Weights of a small transformer language model: width 640, 4265 steps.
Each number is 500 + 50 x the weight over its row's rms, rounded and kept within 0 to 999. Layers, rows and columns count from 0. Numbers have three digits each. The size before them is the row's rms in percent of the matrix's.

# down: layer 4 MLP down (transposed), 1280x640, rms 0.0311, rows 427-508, columns 160-239
# up: layer 4 MLP up, 1280x640, rms 0.031, rows 428-508, columns 160-239
down427 094:446461485521501441524469457533509482616552507485564496530509533480423447500464540503530555499532563460418452442500499502466487493528490530571517517530529406520482617551435573541478559604517459510568466613504488533491534471514583517542530538
up428 107:441425549475448335450355509535498510521461376561423447591636481525486450509600539486452497442535518480426399470516471457517552466582423486609467479479432603551515442411527487494563536554541500530513401527541487486527400519524484504522571464
down428 099:607543472536446580584473492453496457584488491465484427464465523472490588523488550502452679497366445470482571564555453510483503621452549447563520469484586499456531491565340480438451352432612539466473516471474483472465575432630357428371454437
up429 105:560569507442499590572475410481433519452462573498443496517504507452511538503511532496526465449567477578490401548476509418516527528552457492472536454474511519536480578525519468451545466438564410535584399560488475415588501422536469519577564498
down429 113:514604526520493616523419487553493572546494516482544458426513437496515501585525465520436511358469467484492463521486498452403483552477574514589524574381409529552442546630504441553507502497613432549524481595562502411460498430530562452503585521
up430 109:479522517528470480527463463480418478528461484570502549511622435518504451507539535490521561545481450547492517513634532393437591495472455408529435464585473470396497509461407582509413596407381467598433395539561469531502438485481509570500443448
down430 106:541484531545456441489516484458474612444514516482460478536516540539533396502510574577588479534513525613558498401496515467507415486587459539492500427448454428488432469529501411503445578510514381501587539502515430508499533547446447479591506414
up431 086:499453450454479470480526583507531427493475394531564422463481523442513563449471545512492558497573472446496480583423450511505500539566515433519584474415498472436537421447580537591500476512406488436486468610529491439481477500472505437561543470
down431 095:500453517457572522520464496506529561500484525510494452466467443563533418450455525487550481487580503617458429548487614530493569487413502521563499568513409528577459491460506494454505530506473442456531538476493425508492439519527415557539415479
up432 088:470498571599476495520533484516474474566467475503486496479526422508576511468475372495515466525480509493439479485496483497494530589577441489454423499515479457545475441542540468539420508542459562427510562471507536487554538490472497505456530403
down432 097:516544455483511530551565534406530569456471448595438497546538479569572469418489416464461555498525569518500527426505428347459521563477361562516465473517523474499542569499471596490535533492482411469514586393592483484554572491456477457446566583
up433 094:518464464506493574437496585549544565485492521494508445491508460426601512466505483502459452553525459436490571527466550520494536502545490527547546555568456509550506490542475510470451495400571447465531533452526448509538404521450421508629572492
down433 105:547488504482471512471517568461464540460506507455470448441480490574600496456476436476500508561483506470536546479488506460496571513574491496497540530557538563400493535540456520483451554479505486468439473414559442477530517436507502543534497546
up434 099:550489539500504546455513438515518513458582539445457570579505492538449488529496478509493479504424491408531478479478623447404552598477563558537527464417521461484541547559579470516465487448587476454455486413463611482520445508528539576491419479
down434 104:533392512550402452558525464420472506436614452501614526545538545542433505427476546479486528497545539546416502418579421497536601616519503564537439459579546509501534483539432480505495503514591504469575579445407517533535485443525465533516461475
up435 110:430509506559361536488526522522481488430472512497505529474551498484508420583524479552548582474444546428444510485555551396489593494424458484527525432431526398548510458415535484461555468528394430528589556673488434434503517454473500522392544545
down435 103:558476675549502398583556452494515507555516498433492467503463464529515567462425515541511470405540480446514583376520448430363520469528357446486586424465439493509490491569506495552440455620443447434519447567492442372559489532521368426487475475
up436 102:446476488494490520558600548543505582456522478539491463478477436529593525535548555483526534533590595444493458530385526483423478420411467500505472532427504538432479519466603507501560502523567449498493596568529512601433477468462444448498560544
down436 104:542539503467463509506504467524380501522437621553545474465427599422511486588521534528467530548491521523429503556482568514495465552554392500423519473442455603524480596539613556529524434546537532533500484588524440469588525497344485508514473399
up437 101:487544549467492496578538516554407474583561532500501459529478525561462461517501546495525522496527470421536408557515433547504438504530514496465462528552515458530580543485496494564520571537443477428441618506415549507387517442479474547504533536
down437 104:499500472546572553583502517540542582489481535466434523460498481415449486507503457571559464456456505497570542491504519545472386474559452418490487522504444526491533555422515575488531497485506517510544590511463484440443447415574433449530474480
up438 097:432542484527521487462483431559393497562442572532481598345444513538394498492463547441518552564409527588512471512498546540508513513514477582484543604506485467462421460398511462582549483426499519553621504504486568637526408450446576426523548482
down438 094:482515419510479474515517532517466512484559491440532520500507537510498588479523483491460497474550515579452512555493467500521565437442542469477528499497454579463465492467399521481492541500491557575422530487427578432456502505542448524489406510
up439 094:514533475543501456473427493509511547542478612524421493473402543590458496561504412544563491507592599440434470560461492530473398506522464459437492558541568439543513491420535353567439471518519332517544517563505462509519503492508504454563453547
down439 097:518485456432489497394488584526502521496399415486484547479474533563521422438460505464415444473469459459574563465501490559525471486521564529514459551421434524454419539522511488557433605441531529488585422515609480555556411554536499563448526516
up440 093:582504542450524474488394484522465412508526486477466541478604531408406362460543565526487392490510431411481431582479530446471478467455469515514442516560595447552477549526499490555468519403448540568445532520384463493566417550568566435379473443
down440 098:478517464513477485509579503429576458484513391552515529489497500491456463520449481507509452476427472465520405512486488432579474510526462571471522442540499474513503542473481467464476514574506506458502490494521417472453494436474461519393493548
up441 092:497586484513617585533519492461584599497558503511509579471495524513478484476524524460451465484441451514570472391478529495480499525575486585373530513390487411497448496490515427512457428482464489517525473412471524450493445500549510474472527509
down441 101:483606614492519485452485475477498417411538559485517458561425462470500437431530528579602446460516518543461419469517443475443485494585471525448523549426517455501540365456551506537564660481528507553494574512564490513508571549540467471457539507
up442 109:479437550485443501546656544491445477545528434586465477505550481540539455470591504547550524457538541409409568502479499572467515519488548516472539524471594569608475539427542561503467477510457484451566472545543542551381456402490451581468506416
down442 105:578444555467506472518543526487436471519520486505357495520513465522591428465516450475651504490416461493499596498505488509435442468381364521510457554410547534472553464407601649514518491423455483436508364497501565373448424569485601566501459606
up443 098:585517498529481497487532506547490427515522524471509427429457471448570474506399513474492540451473520479472440485533419487471458541423532570521418492554496510560509511525422456450425453615512525494533476490566543485546431583471465585525572585
down443 098:518535477542514541555472481480510485546454563494499477439597571464528482437543417465458553531471512401451445563452509495518544574374505474542452482512457493436527477563551477531550556471565533521520480520529475581508433478512516547485464537
up444 107:476515533557506472457462522418447523565420437499470550568519466426490547505520509487433473418452519437536424508450525413500480553479574506525485536457547425525552498560522561516520498536537456399524570515502539475527483411544602461530523453
down444 101:490506514478525450465428373407446455571477438567539513506526422593528535420518489437539467455471562473554563479527430473491505495494435560504571389518517537477433483461433530447432490593425476545455484504564426396434504476440528512504497573
up445 097:524505504576473507485342511417510467573416473414492506512356532507467517541480484530504401437585489531494410521497467536418505437584514472485489522631481501440473461564453576503483513544474550425431479487432447394454518584464486480471441493
down445 101:500421472472542545521525514517558438421594438403542420514432496439421534506556560450498515445450499509562464477485446477504561503437462546565427506483473562538403493561571606486521581545538486477495467402472494462522619489440472512491549510
up446 099:502574474511460621509478438628408505523527561512479441530483433571538477501529522436439525530392477457504547444471424512553526465500500432553544473482475499546591573457481512541454511516500413446473546555498544431474584432406539458455519580
down446 099:563508537499453535500473515523635458558541489434542488507462458471459483530478493531509561518485426566450411442583497537505485537492525450442565550571583594524503469550624485478491558565483577404458491532507474513453463459466518562589515425
up447 085:504545497435485567515503527431551533518610441541488479532518521516575507383429485503472477564480581511450525538491400475487416443523527472522487455461504488479516573466443447459488516532520494536420461447440436366577431492434452466394454522
down447 094:549510507564524471556560468543547526517441532470501559468452532418487472469596427401507518486412480427525495456507530585518585459500423498528529496455421504528471457498509490561463485542486515421563497555549495546455400467457470495473503420
up448 097:485520538576464534466495545486495470503552542426435534557462384518454537426532566568458480431580418526467525519562531515458505499474506470506489533515474488431508438458474617505541472420480503492451502546550557447523475536514464511506512517
down448 098:489562570507513525509478522482414507506512502447613510486536450545472510384504503487555421527500561452537568600391445417529462560534540481522451523548502499566558433541530524467502508484479553599401536473505554460526467547380579535523546517
up449 098:589595513499458509468449539441542526520544479505459460490487481672528584573465461538607467498430555484515540516442543484457582462578514501413495477524510460464468515497528542562499601470584558476476546428431456501561541444575511529454467423
down449 094:565561524450493443489431481492520459506549489545465479487407503422562563527424494535574577512526529435508558496426502538575444503468529448548460514466457538511407552467418526439550441514550534482432504455532491518495412454495427529598372480
up450 100:450547525561467497528534452418521601453487456491507555534371487435444430446551427503540494574449491451530536520559453466532474508474524486471621519533483500506553500487455490512495509496476461446523459449461582512492404508474468577526408528
down450 096:429461579516527434612527513502405496574434531472541420513598471472509526525466495423554514560497585597520476523504455488428519500421546538538556467501395491553509467440527467500480615461565520435564485518459565495535549529553487498489498531
up451 094:427578520590437492509459482470492542494464459534519580507484487534455544486546501541492542554468565507448447546450531486494478495442436494494582473485502480583495486564552592508445507448468610583597485505509464518515490450527487552452540494
down451 091:481463584524518516576520380515411538534497507498469542453436527490561443509541536507513447549489501464499595476421527573498444476529533518481476508488472510573599584488526494541470546356512404509491592483537540494481485545530537445467434460
up452 094:502486423472440549569448475454439477505544440390582514494537420538487516544495547457478492512541425514530428566582452546488475494437429497441406567513443456539530453567448525523454517444453519491506468521494482572531548453527518553474599556
down452 098:550590463488450445425474479517472546570540546501463599590501572480541560546465548499442395479572515415490609460502508557570469592470591446549528423474523472486430447455578516539532566505499411461492460528438472578493467544538513501499560473
up453 124:525419487412498475520488446429518478487444499539500471521518422611518505479493569440535483504447483553533483519445558584493514542543552505453407556585600394560441513491494507582460526449522498527513448468564491526444421515540430500600445503
down453 117:494589535435515477488489536558450435508488489457539489534498509533537462533425517495477542464416610562545523488509513480508522485513479576517399433515552542561507546487487610445456546458489473487632455528534500508517412566468443518484620518
up454 092:471423456582406495435529535397505515457500440549548479512441529515474543549438488545571575527381495565484513522566445459500505519543435539542550494423528479513533491574452425519443597514445517504534558426490471448491466542449501448508435531
down454 100:443520499440531465432544456488481422404521591429512560528515554409552382420570531503441476433524532505550498417442576478486535439422520529547527420475502529514426437477520442550494556550514472509482490491420518522507446473451379474547526452
up455 112:485543567507462450513605534546539546481493491436552475565532533463572518533526506588534495571426468411489522535512509400416449524515453494478518524464516485613471366492445487527490510559474493542479412455551425525520535465504634465509412462
down455 102:553500474609419574485613476503468549458490524453588449530492549472514451442549517445565483481481515585485576442502501545540521487452420565522571496533373512530585479469500484541482475576510576470426450484544459477522442475420514459530496365
up456 103:529458466552495538468475532483612470538415495491486511578565536493532553520545480592434398444527453523498491405625399530423512532543479463506555470437532472587458503471571477537510478543462511515444564504490545546505455480505490435489484503
down456 101:386578476368475506541503581464480535514552557479542514496500559548491536466467505523538579573441449544411549538416541513535486450519599498448454574404569468483611466403424493519473555433524568411591451465462552471493438474515572540508424497
up457 093:502597465524498507520441551534545563502491528491502498425528512471513478586446542571495519475516497515514559476481550504621471477514377571490391525525479508490571471535439447491517553561397562581497573500412413442498443498474576416543557457
down457 096:505461502521532447437491438517540540481498552490482553514579555462526550507488526507469606496475545541458476524497496510499592519474562449547550481472444533539372512428460439537561521529475442493460474459498511503536413528508515436568578535
up458 100:462493550477502388441474530538519442524463535484573483538535493434510527516488471544488589469527482489510541489557460447481585563504546410605454508514425456438585528549573452552505423555535548612513519551506423592517524511528563468468558535
down458 094:491462447454483570449441508512447474549401561574440487470479494529523427614435449480359502493559504484427399465510527516521544434580500492534521560461422573551442489555467488516471448534581486564556415557600512525445548524471610477493504474
up459 096:472526426578515523473520533540608443556509538481453549484485491383444489525548558582465502533515547559464462485554464460467404484512478552504419556585455544517529531559504387603511518601520491506447450519495546494455558470478459437488501589
down459 095:557524494561409454589452470466504518504466482509421589432553510465502547457485524601464507491481544540534537474500424511535531491462478493511472413431522517535480496440509543454553503539430441431495595489464413397532438535502510467459415526
up460 100:549520462565460482536549485475371537457495447507503434498463501468476592349545623512522501505509508481500528439475553492415548547461485575569495508530505484561541464491437442530437459579558545427467589502570503363409543445530617570478471529
down460 096:493514453577440500504545457468512512475459443537594519523457564529542437530531566415493562496462519421413452570568451485548542504517591510542497519490514500512483598516496466433578534510491527516435447390464495446543404532527494429548479485
up461 093:533495543530467467464514547524468553427561516503510468425481529450534562555433490670512528492499483589538512570456537522435496515448434444493464469520584542528463494498551535495585559466549415507475548452537435359487372513532402520499458506
down461 099:592499434538443555419436560524449537449549444433547548482482490565515496510575508527430556587437447439511477633420524520500458451440491557557584363448527497560610465566627629509421433494506542549514505396494527432497441479516571466541534516
up462 130:557463473494508570409476490475459426445490479479396505441479545513500427481566553432523505463471520429495524401526595545511399481511499564484576409571472382554535529498505513418562432525469465539438481503482517492590467562401482536535447469
down462 120:454475467506520489471402567469522524515468556481504497542422557403481559552537499480508455438487535407545552512522516524565474530393534467376559465465517473541499559482501530493449528447451476604507529506392460438487531501480464392506406456
up463 121:511454482439469520535519457462498458514479547480569543534498486455440488504504366451515499480559501574499519550453519467507564480459504432538518516514546522531564524496419490537471495501459451508457427427485472602533486481438422589519550433
down463 111:521495485478485492469520643553423460512559470554442455470456432548527622473408420487483532500423511401526538448606485555529453521508530631452446457526465489479476512437425531523487440508518560480465566505528548395450546479545458534513537553
up464 108:552428527548484485449509588454500426425446431495509485414529545497483540568511484519539484632506485527386478558542558645425612448512481539620596529459445464534509505393483521491489487519474476538600513396434529522490533542531454472462515498
down464 099:546535490500501516522467442474431504541525502465490483410544576486480583470455517459475511431638506632508553428461436534546599566486570407565521464541516566495600526516521451521505540490477390452521461659547371546524492407466509464500589519
up465 088:459455493494464492503507583541606484527551501423458536502474390422446542509470563414507461480477502530464506427547353400498561521496519608371559425608466494498525520471453482473570499547496518523526470440537539481524468507444499531545472543
down465 095:491533531545553506545557582495481528449490582505401480632506495516466534519631501505468464621454533455447490447545558538471419445413526496468485600471518574474469514495520443466544510500476531505508534589529504362585534489444443421534573511
up466 095:547555496504507509491477529510527535473478509572516475533461431420622541538486574598490564534556470440424530458495538505528502525474481545556401471542382456493538539528470501576536453496505480539400471486568498475400491518559552539448496451
down466 092:426526518493477518496466495507525512460561574465470565473556416509526516432480562444438504479466565422435464532526474420450490454460569462511477439492590461488487525506497584463535562530553535543496459525421535472484469620448448527560472519
up467 091:572482541463568531498468553424440354503539512491560561454527551519492510552491408538458433616442497554649520521467508470512476479525510507536475502511443486477486518538476494440479554493628494491470531529486444555484441495444553393534481422
down467 094:537508579520595544551441429432465502461471605445553505530472388361505495457542466528497538510537515489530463542583424496450471470480543553420522520376542491507521503450495526407583571479525521486468580485515520572531438537476486494461461476
up468 092:454452462524508531570575559519529520497532558571542554520480395511476525633507495572598507451492511431528559365510531482478463462447495499465539575552444524375534517485456431539375545539567529527457454430519478549504511420598535461375505505
down468 095:478531513499448532561519436526515495533438437522577504541520594591538455521397485418456533440426543566452483503533475560480492562559452499452400525536474548423558520510508488503557560476451484475521487471482479485473544512479518406519513493
up469 089:504427546560507529418478491509474517544477489559466522581533487574491463579584508488418401541451477483582481523497480602461446486488521549505417479573460440451553463539428556475457488567504499408497530525465462511432464504502447566508507507
down469 098:600580463551507497539475532452516495505500544443547553540495378532468429477526489537421444567577540517486435448460491525493505450505551610468506522465615575533416483467541399552422528515450499434609507471473486422543458460512495533517467481
up470 092:506557491524427482491572500481494473461500571397485457478538482510486499632544552457458504444537459459521625459420545526493433553489459640525485408469527532572508525531464465559470467472509619485496515376493536529585485472591555505528599490
down470 096:541509543445521364475539436481551561475525466493483424514538545465497507557493499538492570520659519428584406515513583516475449472503526522428555540483472450572475498425467500526386571496508567521484525516536479535472514495447526551522440574
up471 102:485482561514522514460603571576492508472478557464433497646547543515402560490564534558449582520458519443538473515511516527486435426427477455476562478533516517540479485432517548475498559608503526502533554513466461469516558505571436534526629493
down471 100:526435505517513510575474475449482412467510382474483414422487513443504513521514524516559548492510520555489527528407520435465479523592463448472501517528492503525504520485529531455431475412552553527478407457528473489542573580538570522549447504
up472 101:383510494442488598517542556476463566472524474496543413570440614437478449566484496481475477456515573508530421446513541541529484483569477503480543431468527432455490633442459478511444488501490438559427528519576482554580451429505508440529491599
down472 097:513462496459558483492537496457554503601569471455468546450489481442524499473523562549557348451459509471525579448438456396544413365599522525420501518602481499487572460482569472494455384543489458498473490564495536587479388594474463486531532528
up473 112:459516481558588528428455461489485597463500504461539472502519486531514466467583503549462457501434469442563401490484528448454630503497494550472486546617353451469487474533540556477494502508459457614467515561485524440499417536474513500588436497
down473 107:542588484459531505487566503448587488391485519557535466491417553491485542508502462471570446487507573474565488484472536546490446376546447486535455486446513506553580530539624524462500551519521521479413541540550528443484445530513396566455485481
up474 103:542445464447448575524460502414456522417488466464505498517434507574538500537557456427492582495503582538508570508497544477488514555526487391572481517531465511484463629406519552451453594472549447515556487525472559561465457500497515535497549498
down474 099:456556550484535492472513406550601557449601509528443507521549472357491532496471529503429484586499472527542520516508525551426506465500454563539577396508493547469560451468417501538514486483472546406431576468496456514523621624458536427483468588
up475 102:530501415479466520516534533499496490405582515468514432516545494519568546469389541456551537478572549455493498496520502524461481507488522543595616522456444387485484414561443487553440485548455444522516527415472495568551497478549491601578382562
down475 105:501565545500535480510479569553419497577399568524635493515511550554469596588516514554409548446548535559448530506433514493471595430506591407419436505542490517511510541516551532469566465403441516488541525564476528514439491454520457448534548390
up476 113:451397526518527429468518522455597453505416424506594517481610530447529602593401502459535507567480507562453514538555480472411466470507577473476479409465518484446399483554424543519414529570529467504448522447488558588517558539420442520531432587
down476 091:543550475502528565502465448630372460568448525468519523502598548517560449439567488471490516415554378458536497582494449485552527551552538571543483453493484519477546570446556471430480555442486416502451477452506462478512487477517579575549563465
up477 098:522546514408479466444443530482467506453470438493491496508511459479522513522529506446495510372482571420492556548555489512460460546619449486479510525468509510546533503408519503471555460432495456536520547549455537588559589583525474491489480438
down477 100:546393526478480548479493539592513464500475453485434540482481493503501400534490486428591502501493494464543536475534466460441485529488500494604512377448424527500491504484473424476487487432444454559465457426467549465469442568520535571546440502
up478 100:528506456456520510555373445591536518560570572521468578448448425559540452487593418415430500525525411478436583576533465514431419511335461509476472503531500514547462553442546531458513463440544501421506499496583473472492499478514461429442459524
down478 099:419441513528470442509533532492576485484584520448507488463419555530512568585451495460507534547470495444509476462473600531503510424553497412555558543478545423508527450503505467421454479457471411477517473459400504503566535427501513493465465494
up479 095:624474458478468487527477515513482484416608479435565537476487482494444484597482538518511474535527517509532534553435458448506569487536579483419585534476551375430537508467495445529464486554513481484455554415482462480581479537567547529584513462
down479 101:420497573510536486474432508473494495436500569629419456469467528574472542539484457523555555440506525493551598505485438475472531513512542482556449475408460537580412422407443471537517546461524458542447525456461538564415597425612549487526516479
up480 098:507488533390401494491477503505464480447426461500518511415430522517551439505429513483443484454516577482504569478476474550593581476542483509418459463480472495503505561523464516564476486513506489520522482552521425501448476459517550470569535497
down480 098:484531493438586534453546439511456531552437408433503503464483585429482585520507511493399564563501449501505468557533494497487567518520535479517506555525522377450492461534509497509497562565441480397617591539475494421503512557459566545500514564
up481 084:510438501487418520505484438469558533479499444443506480519619499437440477560405467530462479462491471482343537539484573386499546392484582459517433567539444491570489498541555545433522522527489588454508474495509465504477495424494433500588592424
down481 090:471505556625495524571450409385579554494470491465541453536586538502484407543516546574465443495504543491464530529480472521501396554510479499542488469559506447547427535437365517486464469439405485493480509474551506501586475503442459524485487487
up482 106:582492524551499407487438556507495546492467445428481487460571580517468434434351524399448618459504528485547453498394503414425409404529418506497453485586570525493443533636515475510452512495517439502470492481525511546529554518512485527457495453
down482 102:435465420519449480492473546381511580525483488504494405474492490480484446493530433547437533451540487476480533455592604491458495565486520451552463565552499467509407504504473597489428547583546444537515456563390516447428533467486522537463479522
up483 110:591449556488528546454507559523506491548447518528495564389575401508476403477532442474448457533571522495592502479566456464524558546493515554446529457467482463517478483475526573502434456475492415512486460563555589477453463546506451418513462618
down483 104:435506531544518565548483520448521476565409428476511504468546490445441425551439497537546482490452576570467558497492488508505527529513535505475477467511459510497511531427506480530445539471522580527452591507582561479500627525530451549435413494
up484 095:491463605540477472505502500541429470539465603462476455496533494536557457462580541440524487538497512433386411435468526479509494508531588503535589490462444437526562514496552506436561567535461487530525454502584517479449491480504478549487457462
down484 092:527626489559477510497478416477522519629472484438542439486529563486570526591487583500509413544477593559448614485559464514397526612384538514568476522559515556543478488547447503601516507489495422585570447508478566511609454516526539387451519533
up485 098:481430514509520537496427428563443520549525442522495496535484509549530494511547530523512507520461511529545508559373423552530511504402552415582449490513518482405521484518509481536475544419532487465443540519521511446462553465405505407562505568
down485 104:537431511534493464502533407505463469446509396555435521472523444375608471495501463527543541416571471403466515495578478476461505523501421508540560509472471504508467494578535453515505446518400460438383472514492470513490491506417513494486589455
up486 091:525547511449580471518543465390484394541495502507492458544506606513516437535454458670532515511396408526462500536444498521413468462500422510477416430488492471449503493511556627497482424417533553470471537432494469572416429549519475562500515590
down486 094:581478601512467473480513472524482534490436560434562502540524558442522515539511373471489536414463416498494548467535564580494471483496425469471562521508541425505476460475497550436477463472561542467467466425491569577554516482371505444512567489
up487 101:457437503436493475484449440496481526457524487504482560493431534525573523502559489540426445474500479466494508363520495506485459572478497458548566481527571566519481481508540392557554488440599561457553492456538593470488486549538414434522440529
down487 099:589587552511478419504482485539549520547497458522413512444541485503489505476494535444512468518427425485547452462489392475441553466416469490485462559631488446509530493542449475431585561506376441547464519511493558490512499520528582409476570590
up488 090:463521462457490485512437421473527521532469627484530441543486513509590441545570519497503499527491548483503483606530531463469535535525557480512532485535616490548475451497519533461529448497431443558527479537495494459452464384504491507487520443
down488 093:516471460530490524430593521477504452511543597497395503474510478532475574568508539559530440482438503504551434566521454542522438493487486433501497437401503441499462537510465467460506510504546538470421480630445418409435614565520571508606571353
up489 099:510491463446494379594562586535494406488531558572476502538469512563467472524404542513502484498477588545522433466610502531507458446585474412459532405505494480465504531532416584552497481536485475506567579527569626478462503543540581491515505432
down489 102:462427493467626599529457591433549530489594436525418502486480432581539529527493442482475597498495551530522531540461469443476443417477502600516499451597436466605535405561425476457520445466529533585508506423500500569508500475440509437487579448
up490 103:502431505457525539546407514536473434524552476533431507535479461492472569532534483491447455485501500468514472509501511563409538544540502421489500582458484576481462453555523485407505487511488526435508527441490511591505446517439541467493605490
down490 098:623495604477531573438497445583412524534404523506527678497510488596463506544568494377565552465568581464482538598497486486514508550472574554480499527509364467517481553591584511484472498508495504441514398458409417466419488467415545445463483414
up491 098:483576469480561519521450563529457530501530498544454509456503519482506455533570534478507522482453474480475541596573517464519442463505489577576502483508511436471520465536506461490499461451452496460504459436574437357524560564567490538511528484
down491 102:535580550507512475458437572551504594533506404510555469520513531486445542455462434529588439418481510486565438493561485531553471478507509442419526632454504434497401404537480515508455432399501447498613593524476472456484476445553416515555476379
up492 090:506456505502517498589432440491469449515527536455514381516488496555468525558534531444468423495476630450495467554489415465538525581466482437532484498522538504456474409513463503513628550484530448542537435555463553537500535449609478499466458558
down492 096:544529428496481425507500452404482545464514452564428536485457460425518553490589539522476478530462484504520520442481497474456598490552556531463458583400514407568479564510436493492477582455361466545503517520604541576472492473473496515516490487
up493 102:455455391507445438405455486487454479475500405501564458481426499505495578449573563426366459477508459442503574493480480466529436577554639434492562548477515403407473556571445482441519491554546480465472645560501480525497613611473511436522440556
down493 098:483415474454432427421617509555518461520543557643505570472483551521622482525493519533592536513481513463511608411426547485542491537456509465515405479558460481395449419383559436502557493467564540475457486539518464439462521533469490420487484489
up494 094:528420463476632506658510516494484555457425420530455568503522509559525381418544517517586533524523461505556490469509422444421501438458488468472477587487422500544515495476554495525401501479546479480511519550625578459454533484435496471434540519
down494 102:567579527482441532422419437496585476461547474470459537561409487538412575451424441486441492513475487472554426600448462504547540548586569568489457434527594421455494464554416504469494539583410502428510540529544451534480517602476472563526484499
up495 100:504464406467453528509515519486499503486474552495539471542552466528528421516461526486571404452480407399588401500383494476481510536494563411518513469524438523465478553414360653533473432455462476479525502484487571576492448506450518545537588461
down495 107:492559555495446455420503508582453565492568534481461478527457514446415464456581476417466487439561427463495493530572445489453513492533425512491461428468507468371539481485498547439475578568523586419483467567612430521545464385564504526493626508
up496 091:546416408509531507456406518545483528508450411515441524516475456480449545486356495593577448455519520444540471570474531556514532485509542533437488434494512542541420557564497488469542415509522465515448530503465523445475529455488557516600508650
down496 095:500477465569520385528527436623420528513498560490512459470507455470564501539436416529521602493531474491523498457489465546492495547579533477510459472513510523516510491580601468527480453457536530462512472595509489524534546598420511529439441525
up497 104:528527475509558566474517461538572580588534537461497453493463449455512580499520454533436490510494496538528549485538561511513541516488402554476580470529471553508538578423449494475494561566458515539448558426517439475407535479432455521417440534
down497 102:516482476495575531563490503464400443461521544469528597516511534547579488546553489459517516455485446537488478499444565437545562583532546386534494574485530629625448488467528533586468456429515541541476513457478526530610506467390556494525537550
up498 093:454552457507566497456535513589539402447399572457548431560488447514475478512466436539552471431443503472552485592470452527521478548445505410402486565501428523517465537472470407567441424438468434495580492526477529477494451492536492404494403527
down498 092:463470565448441437473427541477500448452539557580572412433469532455487515387444487476458489468484465472453483471576547515527527518425540528437503486554535523454584537429480530556459571478493614553458454407413510461476423536497618562572579477
up499 104:511534494513541526462450510440517488496456515433425480490588540475507382624578547423538558580467528470486552466611421563539567487474442556466439506462396536499623580521554558527498501493543522546575399523449564539480511521529457509441390507
down499 103:469456436594527511431512515483510505505506459520472546477578484467556502410449502483568534426480458593618480467422425493616469494536433469463525430512563497525486478600523578461453413514471431449453532482437544451501458493480483473562502462
up500 095:531530506592522502401420457401482538514417430455515471552444527426470462451533519454542457550581483609517524455555494493519503542513452475522523555534544540531527598570504553454490512554603526526540489380444489482545482438421493502441475480
down500 094:489507459474481569509507454513586428475535485500576436397545493577489446514505484499518539564503529396407421494481500570433502538523515514461520477494528464533512525508434529565585546520605505450520481499466544370495520428573566449439530487
up501 101:464501543481487453465574526509535565478414540499415425499532529496489539488493498547501582559508569588542440550459576555441475433528480471498577506481500438475525512473569593549502522557474459524530582499507530578560401440524483523504552586
down501 099:479498552500504448544452514576413508516571525505520488398535532503429447478491517467454534411614513549466507537658491458511516555533535478475538513511570521372459588480469489561472549474553479494514524483451464519442530506493585555503441497
up502 098:556299461449531438495548606484523480525483548539455541550549516475545459508505448524480522578500407493529455574526432478426501504542620541529571574446478530551571434433424440473512535508515485513501527414542473569496454489409452501497489475
down502 103:528465518445443466570413500512493459468512436502495543399415518441487450523445436462488530600481485413489509511613412416483446477478542533508461543481526551510599426533459497484510506511517433448513518465571473484449520473549487492587466480
up503 138:534532522545488520511416505544501437533469439475485361418432561527496531524569465540556525537563460465562515498473471539489451476530496577536371531525515449549561552535585481656510369466462495466505506544415498558597579453528421627473489498
down503 096:514656446462418449584554500494518556497487512470407507496536443590484530546538503518473457488508552460548508558552515600515553495629406510521530444567507600420516468556451503413478539446472474490538487483657535523563541508501531408545536501
up504 141:496445518489484459393602524447475592477520542496448486486489482410495397591545516499457452562531590531558507480460485464551512514566505537449512479558545519512481508433531476505426510530481458446495457496444602513571533515469647572378523530
down504 111:526545474421475575604439501544462487408413531470621518497543473477493565532471473600564522498539445525573488418508507502535479622571525369473583520499515492518554522525409480529427528499466481505527542504551534445582432503460525498519531507
up505 097:572428491499591442589509436438625506554581447460500501482434580537525474601403531507391507475530471548517421494516501501541561485430573412443478533462491543525550407537615492530481540469591487465427524486479603529508448522514592472374579524
down505 099:495435536514402516460453481492506435471509478475587457458493593488551538530427531415441524378538491380458537424594483535563512563499601440534526578469493575512469491455507460539419471442464504561554449559518461427466461548570592485497396524
up506 092:530491573438496425509482460411547491563458528513500451527537524507471531474461544615501441520440517549510478536483457431398511565421517515435456535526510446468557471476575468548567397516486519476504595531568466504522490540368482465492484506
down506 098:455499520497537482512453525504493550509575495514568500473525470494504415512501498443512509558591467487522531419567420455555398573470522501498548390555577479506488522515501389563453530425548530561494456465482483461476521424443451534420491548
up507 093:537521486443541529426526408483520514549493544414600560497519530535503562632468469506559419463396538536545407493468512509499438476485556509564521451433397567562522459512459470522505544482494496477546455588475442468489545528466457556449402483
down507 094:415521596533585485466524509533550476522417458466431485495444472468481416523541516459453448588514495464480481560459645463609514458578449572484479482544586441520436455498492486477467384534530440525487590425521653472565444546436503530546516411
up508 093:521385526498609536463422465507546582489441533530480556409542561523489468513403479564461527447528524414481421498573474542466510611474452484498473495489470544490458510511458436446500442581438527539490564536522577542497521496568574494443393465
down508 098:449401516515523598458599483464486551491524503491457505456502552546482493569544511528545407456460500451478454461514509569446589520449573481456372570512458458474468555492461483499427537457489486601494548520490458430576438460423506479484532489